Weights of a small GPT-style language model, trained from scratch on English Wikipedia.
Architecture: LayerNorm before each block, learned positions, biases, tied embeddings.
Each number is 128 + 32 x the weight over its row's rms, rounded and kept within 0 to 255. Layers, rows and columns count from 0. The size above them is the row's rms in percent of the matrix's.

# layer 9 MLP up, 384x96, rms 0.241, rows 169-237, columns 0-47
size [100 111 108 118  80 112 113 125 114 102 111 102  79  94  95  77  99 106  92  76 101  97 105  81  95 103  83  84 105 109  99  84 105  98  92 100 104 107  92  88  94  91  90 107 104  96 127  87 109  99 108  94  90 100 113 103  98  93  95  99  83  84  89 113  94  98  98  89 105]
[[114 161 135 158 150  85 153  88 142  98  88 116 145 138 125  80  89  88 124  74 105 140  48 134 167 168 130  56 130 155 150 133 106 152 143 135 100 154 140 147 199  90 117 106 107  69 129 158]
 [188 145 111  95  97  93  98 132  99 143 125 145 153  63 172 101 153 128 116 161 157  66 148 119 126  95 122 170 163 110 107 152 159 216 120 136  99  46 150 114 181 114 138 135 171 182  85 118]
 [ 88 152 171 130 123 126 129 132  99 113  26  79 111 164 101 151 125 114 103 195 105 109 104 120 151 137 140 144 112 107 132 140 155 144 116 116 101 171 159  94 122 121  89 103 100 206 156 133]
 [149 114 111 162 168 135  71  87  92  86 102  85 121 158 160 129 146  82 118 125 166  71 123 101 177 121 133 107 149 145 133 155 191 135 186 115 101 144 117 130 153 106 113 193 107 110 118  98]
 [102 124  90 162 169  66 167 153 131 112  87 132  82 165 117 136 149 137 120 168 119 105  58 144 181  53 136 115 111  91 141  74 149 126 100 120 163 151 124  80 130 154 165 118 172 123 141  82]
 [208 164 146 109 108 112  65 100  79 102 105 139  57 162 171 147 101 109 133 123 136  74 122 107 189 106 122 137 171 120 139 155 152 147 127 116 119 145 144  98 109 132 120 136 182 130 142 132]
 [194 137 160 100 123 163 111 106 141 111  92 151 107 141  83 136 106  79 124 178 150  98 116 120 172  83 124 141 193  92  94 161 206 145  95  99 136 141 147 164 118 149 108  91 181 107 152 169]
 [200 183  97 146  80 142  78 125  37 115 134  58 184 142 181  96 147  98  88 111 190 117 141 128 152 170 124 133 137  47  90 154 139 141 134 126 148  90 142  97 170 124  75 127 165 109 124  98]
 [148 124 100 166 184  67 167 114 119  97 126  89 139 105 144  85 136 114  97  91 145  90 119 123 113 104 116 105 113  99 198 153 139 134 157 144 125 100 160  85 117 157 123 173 120 132 179 128]
 [116 117  90 118 130  95 111 133 101  49 123 186  72 130  83  64 151 185  83 123 105 146 153 122 150 106 129  98 174 134 102  92 103 128  78 133  83 156 163 114 167 128 161 144 108 154 122 107]
 [157 158 154 111 140 130 128 110 141 160 146 171 133 116  91 147 138 153 105 125 150 109  98 141 203  89  88 106 202 112 125 120 130 104 113 117 165 127 131 198 143 100 145 151 139 184  96  88]
 [110 118 134 179  80 127  96 138  26  97 107 129 144  93 148 122 134  98 150  87 177  99 176 138  99 132  75 134 174 107 166 106 171 140  90 149 143 108 124 180 154 133 133 162  84 184 101  58]
 [118 152 154 127 121  55 112 141 121 139 161 117 167 128 140 150 168 153  88  90 117  88 122 112 127 136 150  36 129 121 166  91 121 116 118 133 138 161 155 108 112 139 147 126 128 145 154 143]
 [157  91 136  81 116 139 140  99 132 123 114 107 106 115 143 123 103 147 109 167 123 119  85  45 110  85  43 165 165 125 150 189 127 174 151 113 134 204 138 145 140 165 136 148 148 188 140 157]
 [108 113 155 128 153 125 124 120 153 146 109 100  76  85  81 161 146  81 171  59 163 105  83  93 108 146 160  62 137 137 141 127 161 167 149  87 143  99 168 126 146 114 127 163  75 166 141 103]
 [145 113 194 109 117 166 143  84 137 171 102 120 120 121  84 175 126 145 105 111  90 158 140  93 132 132 150 161 145 111 101 131 214 129  91 132 113 169 172 147 130  82 123 134 102 162 112  98]
 [144 149  61 110 108 106 101 101  77 134 150 178 110 104 141  99 145 117 148  79 201 139 106 112 127 105 113 116 164 120  95 176 140 160  63 123  91 115 175 111 157 165 153 147  67 125 165 145]
 [131 122 139 202  84 169 121 103 138  84 148 126 140 167 130 133  79  83 175 104 101 159 119 144 133  68 127 148 108  59 110 108 140 167 142 150 142 156 162 152 167 107  76 103 113  85 125 107]
 [152 125 172 120 136  92 131 114 166  77 115 128  91 148  80 149 140 108 136  83 165 120 101 122 166  81 126 132 130 135 161 155 190 143  73 129 130 187 147 153 167 141 162 167 161 185  70 158]
 [126 110  85 138 165 175 143 126 155  78 140 156 138 119  45 212  97 155 138 146 150 130 127 101 102  94  96 126 124 103  86 128 162 138  83 114  78 111 119 125  97 142 142 144 144 117 101  89]
 [143 116  90 116 101  86 192 129  96 115 145 156 133 116 138 128  79 115 179 111  99 135 108 121 148 152  70  92 130 150 108 114 117  95 131 132  91 192 212 122 182  97 113 116 108 104  87 106]
 [120 126 166 139 121 142 130 116 156  70  93 148  97 155 148 122 150  55  60 148 151  72 102  74 120 138 137 113 146  98 150 148 147 125  76 162 158 128 132 127 100 119  45 181  96 164 200 192]
 [167 117 113 165 106 144 145  59 114 148 124 102 129 114 112 164 137  89 131  64 129 109 162  92  86 161 100  69 140  65  80 143 171 120 122 167  85 156 248 107 100 119  83 143  91 113 170 133]
 [144 110 161 158  98  91 175  85  83 167 184 175  91 131  91 186  33 163 131  95 133  79 155 139 196 104  60 162  96 151 152 100 125 143 121  75 123 139 120 125 121  99 121 112 189 133 146 105]
 [199 141  82  84 131 105 113 109 101  90 107 124 120 108  95 138 190 134 110 126 188  73 187 163 161 109  70 113 120  88 100 147 152 153 154 157  96 113 108  72 129 165 143 166 140 119 122  97]
 [143 121  94 113 171 163 105 144  97 172 113 122 128 111  65 108 140 116 127 109 131 160 103  65 148  68 140 132 150 108 212 161 107 116 131 154 143  79 151  59 131 147  90 122 127 121 220 128]
 [157 126 120  93 127 153 133 128 154  83 129 125 129 130 101 105  76 163 150 197 123 127 156 123  98  89  70 109 170 148 106 191  90 123 148 124 173 195 121  80 126 103  79 119  63 137 105  93]
 [105 130 227 133 170 101 134  98 116 199 174 130 117 137 126 118 143 148 133  88 110 110  40 140 110  88  95 153 103 100 107 153 170 105 120 156  85 173 176  86  84  95 129 124 106 158 195 146]
 [150 145 120 142 138 109 156 137 142  59 119 114 132 129 106  66 107 145 120 140 112 121 132  87 176 176 156  89 223 107 125 119 123 166 139  64  63 148 120  92 140 122 130 116  86 141 117 133]
 [133 135 188 160  74 115 142  63 161 116  60 157  77 171 114 107 104 104 105 133  91  94  66  71 141 140 149 143 192 136 107 122 159 170 152 130  96 106 149 148 148  85  88 140 116  94 190 147]
 [105 126 135 138 133 120 100 101  79 143 130 126 135 147  97 143  87  66 104 116 168 195 144 122 135 139 144 118 148 138 146 154 117  91 113  85 110 184 153  51 106 124 120 172  88 112 162 139]
 [115 125 131 139 120 106 100  81 105 149 146 159 132 126 180 135 178 121  90 117  82 174 197  81  93 140  89  65  99 129 104  97 100 222  78 140 155  87 153 148 136  58 106 103 109 167 130  80]
 [172 147 119 152 117 130 149  79 151 166 112 138 153 130 140 139 125  70 146 159 117 132 120 111 105 127  84 124 131 109 152 194 146 126  62 147 147 101 130 114 124  55  77 194 153  89 123 144]
 [107 142 118 160 200 137 134  87 140 185 130 173  88 135 140 157 108 126 125 106  94 120 101 114 162 115  88  89 140 144  86  77 112  94 143 109 129 103 105 135 125 171 168 160 221 183 113  53]
 [ 96 112 155 151 142 153 181 122 136 134 145 143 120 184 137  96  79 139 148 148 142 136 129  93 127  87  40 127  89  46 162 139 149 109 109 148 155 112 152 110  90 115 136 140 145 152 149  92]
 [151 122 130 127 126 114 163  76 149 138 149 166  56 111 160 159 139 143 109 144 150 152  99 116 109 118  91 115 205  44 129  84 131 150 122 156 126 131 203 159  97 102 111 153 140 109 138  99]
 [161 146 125 167 124 136 137  86 141 124 151 138 205 135 165 105 138  96 156  83 150 122 100 114 106 102 126 149 169  66  84 120 120 165  82 112 158 119 124 109 138 153  79 209 104 102 123 190]
 [149 158 107 101 195 113 168 143 135  90 124 185 210 121 109  90 129 121  64 105 100 108 159 134 121 133 126 156 130 107  87 108 184 129  83 131 164  97 198 108 116 155 121 133 100 154  82 138]
 [161 118 142 111 110 141 122 148 123 136  92  75 140 114 124  95 148 105 110 149 101 154 122 128 132 145 154 117 106 121  85  77 141 155  86 202 111  98 130  63 122  98  80 128 156 158 111 106]
 [ 87 144 138 158 127  53  98  81 114 112 128 109 123 147 161 110 121 144 136  83 164 154 122 150  71  51 166 104 116  82  96 128 213 191 103 112 127 103 127 143  87  75 153 190 114 121 178 146]
 [136 137 138 135 120  86 149  75 169  93 154 136 118 142 151 131  96 120 156 129 179  71 120  83 139  96 103  61 147  88  97 179 156 110 124 125 133 122 130 118 103  72 169  96 138 102 189  79]
 [140 111 148 116  70 137 148  86 119 103 109  60 147 136  91 129 120 103 159 103 176 140 134 123 159 117 116 108 109  92 182 180 234 115 129 133  89 137 177  94  73 138 140 111 159 131 184 101]
 [108 170 137 140 104 139 121 141  91 131 150  91 171 168 157 113  58 146 160 147 126 153 101  85 133 124 125  90 182 115 109 106 137 106 142  70  72  79 129 143 209 147 117 117  84 113  78 176]
 [135 157 155 145 162 110  98 139  97 119 169 150  76 115  85  84 114 149 136 106  12 118 103 154 131 141 167  81 147 115 194 111  98 158 112 124 123 173 171 140 183 119  88 123 175 145  83 119]
 [105 110 107 101 173 128 112 133  36 165 144 130 157 111 114  82 112  84  83 188  87  94 146 124 168 147 112 133 171 158  64 125 156 160 107  97  82 108 131  93 123 147 129 210  69 183 161 138]
 [153 109 105 158 165 106 109 132 148  84 109 217  60 103  45 124 131 136 138 109  78 127 131 122 156 115 113 122 138 132 199 156 125 122 112 138 128 114 133 170 124 155 134 123 154 134 172 100]
 [122  87 161 194 125 151 127 103  98 152 175  93 159 133  68 127 150 124 139  84  92 167 119  97 115  81 133 100 123  80 149 141 187 146 130 146 169 109 181  49  96 146  99 111 151 157 147 131]
 [194  91 126 158 127 158 134  83  91 188 166  81 145 103 128 152  95  91 134 106  80  66 134  99 105 178 101 123 155 166 113 122 120 124 150 140 150 107 132 112 106 127  86 144 160 109 152 117]
 [192 143 131 121 186 120  86 118 161 139 159 136 157  70 152 174 142 111 141  54 152  79  82 131 125 134 110 127 172 123 115 179 130 116 128 103 108 122 131 115 119 181  83 158  75 160 112 135]
 [110 181 142 160 159  82 100 102  93 107 121  58 148  85 183  61  90 132  99  81 134  74  99 129 155 112 142 156 124 119 125 115 122 108 109 153  92  89 178  91 166  94 146 115 126 165 137  96]
 [149 122 162 144 165 106 146 113 113 160 121 170 123  95 134 127 166 154  93 129 112 189  58 130 119 126  67 128 164 105 205  72 127 112 132 104 157 120 127 153 178 166 123  97 152 129  84 133]
 [184 130 146  80  94  87 127 144  86 119 157 145 177 101 115 172  90 141 164 130 178 133 127 172 105 118 150 151 201  57 172  78 193 153  96  79 162 168 181 129  99 140 119 178 127 150  71 170]
 [119 142 156 162 126 126  74  83 149 130 101 159 121 142 158 141 118 113 186 114 175 106 138 114 147 105 120  92 153 129 147  71 126 132  62  84 140  83 106  87 133  58 120 129 149 127 115  60]
 [122 109 144 157 120 132 171 147 112 131 161 175 161 150 111 154 118 162 102 130 165  66 132  79 119  61 144  85 152  95 144  70  98 129 153 125 167  81 164  61  94 149 128 123 101 166 163 118]
 [101 137  91 141 142 135  98 106  68 139 138 103 207 167 144 142  72 113 112 156 168  96 160 112 110 122  92  46 115 136  98 169 148 151 139 148  98 107 134  42 115 116 127 168 116 144 181 139]
 [117 124 135 105 107  93  91 104 120 118 120  62  61 100 135 153 170  98 140 125  82 109 146  96 145  75 142 143 119 115 134 145 119 154 103  38 134 116 120  59 159 155 133 144 160 149 127 190]
 [111 191  89 160 132 100 210  80 137  47  97 113 145 103 141 130  46 107 129 142 121  86 116  60 165 126 140 116  88 141 147 134 134  94 142  96 140 120 163  70 178 152 131 165 123 147 138 158]
 [160 140 147  97 116 138 152 151 135 122  55 102  69 140 112  61 126  97 141 166 140 155 125  89 116 154 140  63 174 138 108 136 126 140  94 146  70 144 129 108  99  93 111 111 115  94  94 137]
 [159 188 105 100 142 113 163 153  92 113 115 162  94 126  86 129  99 108 133  82 114 141 101  89 118 123 173 113 147 151 142 136 107 137 182 174  83 122 159 150 194 127  37 173 175 166  86 138]
 [168 161 183 131 163  71 126 142  90  99  71  68 119 125  94 142 108 127 133 157  91  86 104 150 169  71 155 174 182 120 107 135 125 178  86 114 114 158 191  67 145  76 121 138 112 123 126  91]
 [ 99 119 132 121 116 197 114 134 131 145 140 163 139  78  37  94 145 119 147 156 123 148 136 135  87 168  73 132 170 138 124 149 151 118  72 121 115  94 129 144 156 132 123 164  73 144 114 136]
 [133 157 184 134 172 103 157  86 128 122 153 139 147 111 121 186 189 159 126 143 114  69 119  97  96  94  83 120 143 143 151  77 134 219 124  94 118 111 119 184 119  93 140 137 112 117 134  89]
 [130  86 141 110 119 154  61 110 107 130 172 144 117  91 167 149 184 133 102 119 148 121 108 138 187 153 152  95 198 138 101 165 152 143 164  87 172  77 133 137 177  98 115 167  86 120  82  89]
 [154 112 114  98  74 129 100  81 124 118 146 101 173 161 146 135 105 104 151 166 181 185 164 126 113  91 124  45 147 117 163 197 180 121 163 151 131 139 105  85 119 130 158 140 142 102 120 158]
 [ 82 137 153 148 157 159 119  50 130 152 132 133 154 115  96  95 132 148 137 142 109 111 115  78  99  84  87 177 207  39  85 161 185 127 117 117 107 102 143 122  80 114 116 157 132 166 153 131]
 [225 152 140 153  52 153 118 141 107 132 141 146 110 104 135 186 121  99 126  99 132  90 149 119 151 176 109  94 189 131 121 123 120 100 144 154 168 103 146  92  88  59 127 151 122  79 140 112]
 [129 149 168 100 122  82 100 131 116 142  83 101 147  88  89  98 130  94 147 160  86  95 177 125 161  98 120 113 176 131 103  72 154 135  54 161 139  96 141 121 145 157 117 122 192  92 131 161]
 [109 134 170  93 213 105 184 127 140 128 146 106 185 103  89 151 129 127  89 131 133  95 152 165 158 119 144 145 151 108 155 137 125 136  91  78 110 143 178 116  79 105  99 111 150 167  73 151]
 [187 132 154 118 147 128 105 135 121  73  98 152 162 113 186 122 117 161 120 149 124  57 145  77 161  33 128 126 171 110 109 157 108 214 143  79 155  95 122  98 115 132 126 222  75 131 143 152]]
# layer 9 MLP down (transposed), 384x96, rms 0.173, rows 169-237, columns 0-47
size [ 96 112 114 122  83 112 103 129 122  94  92 103  78  90  87  71  93 103  89  79  92  88 107  79  97 107  78  80 106 114  96  86 111  95  86  99 114 116  89  94  99  94  93 108  99  95 141  95 116  93 102  97  88  99 131  93  98  92 102  91  82  75  91 117  94 109  92  85 102]
[[115  92 181 156 165  86  78 106 156 161 178  64 160 102  80 127 115 127 118 170 188 145 111 133 130 126  67 117 102  93 110  76 169  36 115 165 113 134 123 140 141 116 155 131 139  88  98  87]
 [124  69 104 172 102 114 165 147 127 106 102 142 107 134 112 139 157  66  87 164 125 139 195 141 140  98 120 129 119 153 111 132 188  69 135 145  83 127 143 170 125  92  79 100 115 170 109 101]
 [142 150 121  69 120 164 110 109 106 111 101 101  80 170 131 108 158  94  96 151 119 124 141 129 129 139 160 137 167 101  76 117 152 202 203 180 136 145 175 137  44 186 102 123  83 116 144 175]
 [190 255 121  95 163 124 121 160 151 178 109  90 100 104 142  81 134 164 172 120 115  86 127 117 127 141 155 158 156  79 135  91 104 147  97 178 132 101 120 135 107 139 177 155 114 104 104 140]
 [150 108  46 198  90  87 139 150 153 109 154  90  83 100 138 125 154 102  99 127 140 139 103 112 100 147 136 124 101 152 140 182 160 113 150 138 147 175 111 128  84 125 153 105 110 105 155 197]
 [125 185 112 121  87  80 111  99  96  49 102 184 176  84 161 144 108 161 187 172 119 140  77 122 105 148 169  72  97 144 114  64  95 128 140 196 116 198 113 135 141 108 146 128 125 143 128 121]
 [ 90 107  80 136 142  81 140 155 131  79 147 168 153  93 103 123 142 157 166  74 117 121 138 149 133 146 145  95 152 156 105  88 139 152 140 130  80 167 122 142  76 131 124  90 166 155  85 108]
 [106  95 109 125  91 120 139 113  73 120 134 163  87 141 202 112 146 120 121 133 123 137 149 180 168 189 165 103 156 170 144 137 180 118  90 182  94 174 189  95 103 189 121 199 126 101 114  79]
 [123 153 109 167 185 171  59 132 102  77  46 112 113 127 163 188 127 163 155 170 185 143 121 100 169 194 109  96 123 162 133 147 113 158  84 114 137 104  50  90 119 126 167 195  96 129  88 144]
 [188 126 135 112 129 103 117 150 141  99 140 116  77  92 195 177  78 153 118  96 122 114 134  99 156 122 181 161 117 110 103  89 123  85 105 119 130 142 122 192 127  81 164 114 155 128  90 150]
 [179 128 164 144 122  97 192 142  80 162 160 112 140  21 150 107 111 113  99 126 121 148 126 123 171 122 163 120 187 158 117 117  93 155 112 121 100 137 157 136 149  59 127 138 119 135 127 133]
 [188  93 155 139 137 170 104 111 141 155  68 126 101 157 143 147  88 111 148 135  76 110 118 173 118 114 150 158 111 143 115 149  86 109 106  84 204 111 147 100 134 161 165 107 172 155 132 158]
 [119  96 144 129 137 179 112 146 155  68  91 111 111 129 158 159 136 124 116 102 156 116 128 181  93 201 144 148 132 137 166 184 142 113 142 151 142 118 106 114 113  80 108 112 134 102 107 136]
 [133 129 159 114 150 106 112 195 119 150 170  95 149  95 141  88 188  79 120 155  97 154 120 104 212 156 118 128  82  99 111 127 122 130 126 105 146 129 155  78 141 188 154 136 125 127 140 113]
 [126 137 152 167 144 137 111 109 183  87 134 120 129 147 119  98 126 163  93 141  91 129  69 125 158 118  76 116 158 108 136 141 157 101 141 149 156 190 167 202  97 118 153 134 108 114 147 110]
 [134 148  95 121  98  86  97 154 169  77 186 160 117 152 157  51 139 164 140 114 103 133 139 134  95 144 164 183 139 113 125 144  65 133 149 173  80 121 154 106  93 141 101 109 159  93 133 137]
 [128 164 142 173 133 187  91  89 130 169 156 142 186  66 118 194  90 154 140 147  84 140 146 131 134  97 122 137 129  90 108 104 141 134 139 131  86 151 141 159 143  71 133 120  94 117 123 137]
 [ 48 100 121  69 132 162 109 129 153 145 116 176 136 128 133 115  98 157 105 129  98 115 145 149 120 145 190 124 140 183 155 178 143 110 131  29 107 147 167 107  82 134 164 147 135 169 135  47]
 [110 135 138 149 181 118 177 144  70 138 141 131 157 129 113 123 149 125 145 199 110 121 140 149 121 118 155 106  76 119 112 117 129 131 128 101 117 121  95 134 205  47 126 111 100 119 150 142]
 [165 125 142 140 120 128 142 159 180 128 149  91 143 117 208 153 139 137 156 131 107 146 142 147  76 150 121 119 140 145 180 166  77 132 119 166 120 124  84 113 143 168 126 126 142  95 121 101]
 [137 108 118  79 124 142 117 140 178 149  66  84 102 202  53 110 111 108  95 139 148 106 173 118 156 185 113  83 161 119 158 115 119 168 139 117 167 127 100 119 113 105 170 134 100 128 181 126]
 [119 159 156 135 112 138 139  79 200 143 163 215 122  84  90  91 141 171 136 148 164 108 120 127 124 154 122  90 156 135  97  24 110  78 111  99 169 181 126  79 146 105 101 101 142  91 112 150]
 [ 89 108 126 103 140 149 150 128 179 102 145 120 130 162 149 100 174 153 140 153  53 149 138 185 163  59 147 129  90 215 180 108  54 118 127 131 146  59 133  86 171 156 154  89 106  86 113 153]
 [ 85 123 102 199 133 151  84 147 150  60 124 180  94 126 161  65 124 125 147 106 133 180 106  62 107 149 161 143 151 115 151 154 140 163 141 130  73 164 150 120 133 151 137 111 119 109 115 137]
 [131  85 155 127 141 143 189 183 137 106 164 153 152 126 126 107 132 195 119 167 117 127  88 174  97 104 121 120 104 101 121 124 147  74 132 141  72 113 148 184 138  78 111 106 164  95 143 101]
 [ 83 138 163 152 169 163 115  61 173 155 153 173 121 130 156 114 127 143 159 102  80 134 149  70 178 163 123 156 120 142 121 177 178 153 112 154 136 135 129 137 168 159 111 139  91 128 125 101]
 [121 144 171 183 130 121 122 120 118 125 147  70  92 144 148 145 127  89 133 128  95 157  98 181 160 197 145 170 133 167 110  75 151 136  88 136 206  79 139 124 111  92 146 112 149 143 162 187]
 [121  94 154 149  88 154  73 139 153 142 120 104 155 167 169 175 141 153  90  95 164 184  98  78 100 156 156 123 123 103 146 165 122 146 125 156 154 144 158  97 138 178  99 142 174 152 142 104]
 [108 161  89 142 153  68 142 132 166 134 127  79  77 142  79 118 118 117 186 154 137 140 111 120 103 144 108 102  68 138  99 113 109 136 121 183 104 144  42 153 147  63 116 127 159 136  90 135]
 [ 97 140 122 133  98 110 130  91 163 102 130 190  93  88  73 117 144 180 135 110 141  99 124 117 121 125 110  85 185 103 135  89 161 120 120 128  90 212 202 126 112  84 133 136 134 183 115 135]
 [ 56 109 157  59 135 126  52 133 130 140 135 135 114 128 145 129 105 147 149 122 144 180 172 119  88 108 110 136 116 120  89 161 157 128 148  92 140 214 133 123  79 159 113 110 124 114 150 185]
 [153 143  90 197 169 111 154 117 135 125 147  98 141 132 169  86 125 208 139 122 140 144 166 125  67 169 119 109 150 132 139 114 157 136 135 128 187 147 122  86 137  92 126  79 110 110 168  63]
 [154 181 143 120 117 129  79 149 134 173 108 133 102 112  96  91  32 144 120 154 173 124 108 137 108 131 145 159 136  89  98 108 116 178 141  69 177 147 162 202 100  85 175  70 104 130 154 166]
 [126 118  84 153 105 117 104 161 112 147 119 114 174 106 106 121 125 123 115 120 153 170 168 108 112 111 132 184 147 119 147 102 169 156 105  70 125 128  89  99 149  97  85 127 142 136 133 151]
 [129 161 104 107 125 131 113 131 105 132 191 141 110 110 136 124  50  61 119 152  96 168  95  84  91 144 121 163 145 187 139 126  96 189 167 120 186 138  90 128 166 184 152 132 142 100 149 220]
 [109  81 146  89 143 158 157 141  94 142 161 118 161  99 114 132 147 101 101 153 118 145 152  91 162 181 139 102 124 142 145 128 106 103  86  91  83 148 134  92 140  94 175 120 141 129  95 122]
 [ 86 156 115 131  96 107 116 103  80 121 103 175  92 108  84 161 135 186 125 139 141 141  87  80 114 153 108  97 180 131 107 165 126 152 144 137 107 142 116 129 187 144 101 101 167 102 137 193]
 [ 85  91 160 128  97 132 125 117  57 132  97 130 122 146 165 106  59 117 160 194  61 163 110 161  67 144 139 116 135 146 103  60 100 135 140  89 168 140  90  81 102  97 130 109 108 186 109 171]
 [201 103 161 140 122 139  80 110 150  87 108 127 167 216 111 126 126  73 123 166 139 125 127 139 113 117 134  98 152 154 112 107 106 138 125 116 156 149  74 165 120 113 128 146 146 181 140 192]
 [158 162 180 158 162 192  74 158 119 112 131 114  67  67  91 145 128 168  95 102  96 123 135 122 128 100 165  98 134  84  72 146 165 106  82 157  97  89 160 112 113 183  93  56 143 117 197  95]
 [103 144  98  97 148 112 102 146 197 142 152 100  96 121  55 123 163 112 135 157 119  77 192 112 121 198 108 154  98 121 185 129 111 106 127 158 140 157 113 123 118 104  99 148 182 140 165 166]
 [ 94 145 138 157 136  85 159 152 162  92 163 203  87 171 104 167 167 132  98  97  88 122 106 118 124 108 161 151 169 142  62 149 149  98 111 156 126 114  55 147 158 167 155 132 105  98  94  98]
 [138 115 133 132 130 119 167 108  65 111 119 139 156 132 111 144 144 157 112 149 104 143 189  57 148 100 180 117 150  65  72 126  94 154  92 124 100 110 141 135 178 157 116 160 155 126 108 150]
 [ 66  95 150 165 119 170  80 171 125 104 134  79 174 145 103 124 139 121 150  77 122 137  77 108 193 139 151 123 138 152 190 109  96 159  89  88 106 174 160 107 155 147 126 157 101 138 138 126]
 [ 64  88 109 168 126 146 109  84 161  88 205 131 150  92 154 125 165 165 144 185  66 108 139 119 157 184 151 133  81 110 130 132 129 110 117  67 101 143 121 114 113 174 173  99 117 103 114  63]
 [126 103 153  60 184 150 148  69 112 157 160  19 137 134 175 115 129 164 103 132 124 100 128  95 108 134 100  79 121 146  87 137 136  92 101 131  70 121 149 122 165 166 153 114 120 121  95 130]
 [123 126 137 145 142 134 179 108 165 126  90 142 133 115 157 105 119 106  31 116 147 137 167 160 169  91 156 127 163 182 139  36  91 133 150 174 132 121 140 110 160 137 143 117 102  71 113  99]
 [ 57  86 137  79 112 115 179 158 124  81 124 124 125 155 123 185 210  95 119  78 127 122 126 159 136 105 184  94 103 120 165 154 123 159  98 151 143 134 155 121 133 132 100 158 176 162 133  90]
 [152 119 143 156 152 192 155 145 136 132 113 139  70 141 167  74  63 145 180 157 122 147 155  90 109 128 104 155  70  72 141 128 167 143 107  99 130 134 128 134 183 149 143 103 154 141 158 111]
 [179  63 143 149 142 154 154 158  89 128  77 130 100 112 188 109 158 135  85 114 131 149 166 117  70 154 144 155 150 106 165 165 120 156 107 128  98 110 122  83  88 137  62 128 103 118 131 151]
 [118 178  56 110  94  91 108 147 135 102 172 156  96 104 103 136 154 135 111 148  98 124  66 110 146 135  85 135 157 138 156 154 181 127 103 121 113 111 121 105  84  71  80 174  96 171 110 139]
 [ 73 155 128 175  74  86 122  70 157 166 150 163  65 137 110 140 131 130 128 101 169  98 117 155 126 157 162 136  98 148 148 155 100 114 103  79 162  85 141 125 116 171 138 120 138  88  94 130]
 [143 139 159 110 121 147  98 116 196 125 108  83  91 130  86 159 100  82 133 193 119  79 153 166 126 100  92 127 130 151 110  82 164  99 125  98  90 113  62 185  91  46 159  95 133 174 117 171]
 [147 109 115 221 127 199 140 110 113  99 137 104 114 121 134 103  70 123 127 120  48 180 131 100 100 171 107  95 145 113 175 191 162 139 101 134  98 186 104  99 156 111 131 103 131 120 130 113]
 [138  83 116 124 133 147 128 159 133 127 115  73 189   7 169 109 138 134 137 198 131  88 127 108  75 117 155 123  85 176 206 171 125 163 122 125 102 193 156 120  97 152 122  92 132 141 154  96]
 [123 131 159  93  79  78 141 111 129 160 134 124 123 152 145 124 148  76 163 133 174 173 171  93 128 136 128 108 135 111 114 114 127 189 137 143 119 166  37  97 123 145  95 172 115 127 121 146]
 [126  90 151 109  80 123  91  94 138 115  62 103 148 171 102  92  92 146 142 156 121 108 165  99  96 205 131 115 123  95 247 124 117 118 156 130 164  94 112  83 119 149 111 152 122 132 120 137]
 [101 145 186 124 137 135 212  94  64 105 144  81 127 127  94 167  88  86 178  50 144 120 131 115 136 120  75 151 123  82 172 158 156 109  91 145 159  78  94 150 148 137 121 108  95 168 120  97]
 [ 40 143 102 141 184 145 108 143 123  99  95 132  61 146 149 101 121  94  90 145 143 166  82 125 149 154 128 179 138  91 123 183 132 148 102 101 162  97 140 138 171 134 152 149 121  61 171 103]
 [173 137 103 193  67 148 147 110 109 147 130 102 132 169 129 131  83  78  97 119 135 157 137 105 146 127 121 132 128 142  85 154 183 195 121 110 129  66 126 127 110 104  94  95 135 138 145 135]
 [127  99 149 147 146  97 108 115 125  95 179  92 146  89 101 161 153 170 113  87 130 137 118 158 171 138 150  68 112 170 100 126  97 162 200 141 117 203 118 142 124 145 156  71 165 143 197  68]
 [ 67 149  69 135 137 111 148 198 130 148 124 116 136 101 148  99 148  96 131  81  95 135 121 101 140 198 215 155 141 147  81 179 128 119 129 116  87 102 108 120 129 106 139 109 145 123 133 186]
 [ 65 136 121 159  97 148  72 143 130 108  84 131 111 145 154 134  94 100  84  78 170  67 109  67 100 209 132 175 146  83 161 166 139 154 109 138 100 118 127 171 121 154 131 148 121 101 124  72]
 [119  66 113 143 160 154 112 131 142 125 182 120 141 147  76 122 104 100 139 145  98 138  81  91  81 159 156 104 139 118 163 147  99  96 118 163  89 155 134 163 106  92 137  67 135 114 115 139]
 [115 142  83 135  85 130 170 145  77 148 182 137 163  96 161 102 142  73 159  85 137 188 166 113 191 177 169 129 131 160 132 136 110 125 113 116 152 136 176  87  81 105 141  90 134 129 166 126]
 [ 75  79  90  60  97 125 159  98  93 158 153 153 152  82 115  88 147 119 146  60 169 159  96 179 132 176 141 104 124 133 139 103 135 181 132 125  88  92 155 119 146 130  46 164 187 180 149  82]
 [135  50  86 100 133 128  72 130 149 139 134 129 143 146  69 113 141 136 112 181 141  74 102 137  80 140 162 116 126 116 122 155 156 114 153 132 120 201 107 141 181 115 112 141 147 141 134 162]
 [115 129 113  89 158 159 221  86  66 170 147 152 186  72 195 163 119 101 188 134 130  82 114 145 124  94 127 154 166 130 111 115 131  85  74 126 159 146 147  94 132 166 159 129 111  74 139 162]
 [120 119 151 162 137 138 168 137 105  74  83 135  93 162  75 152 101 135 136 165 113 143 121 108 138 124 127  70 111  79 142 110 125  70  98 110 137  83 192  88 196 134 136 147  66 128 147 163]]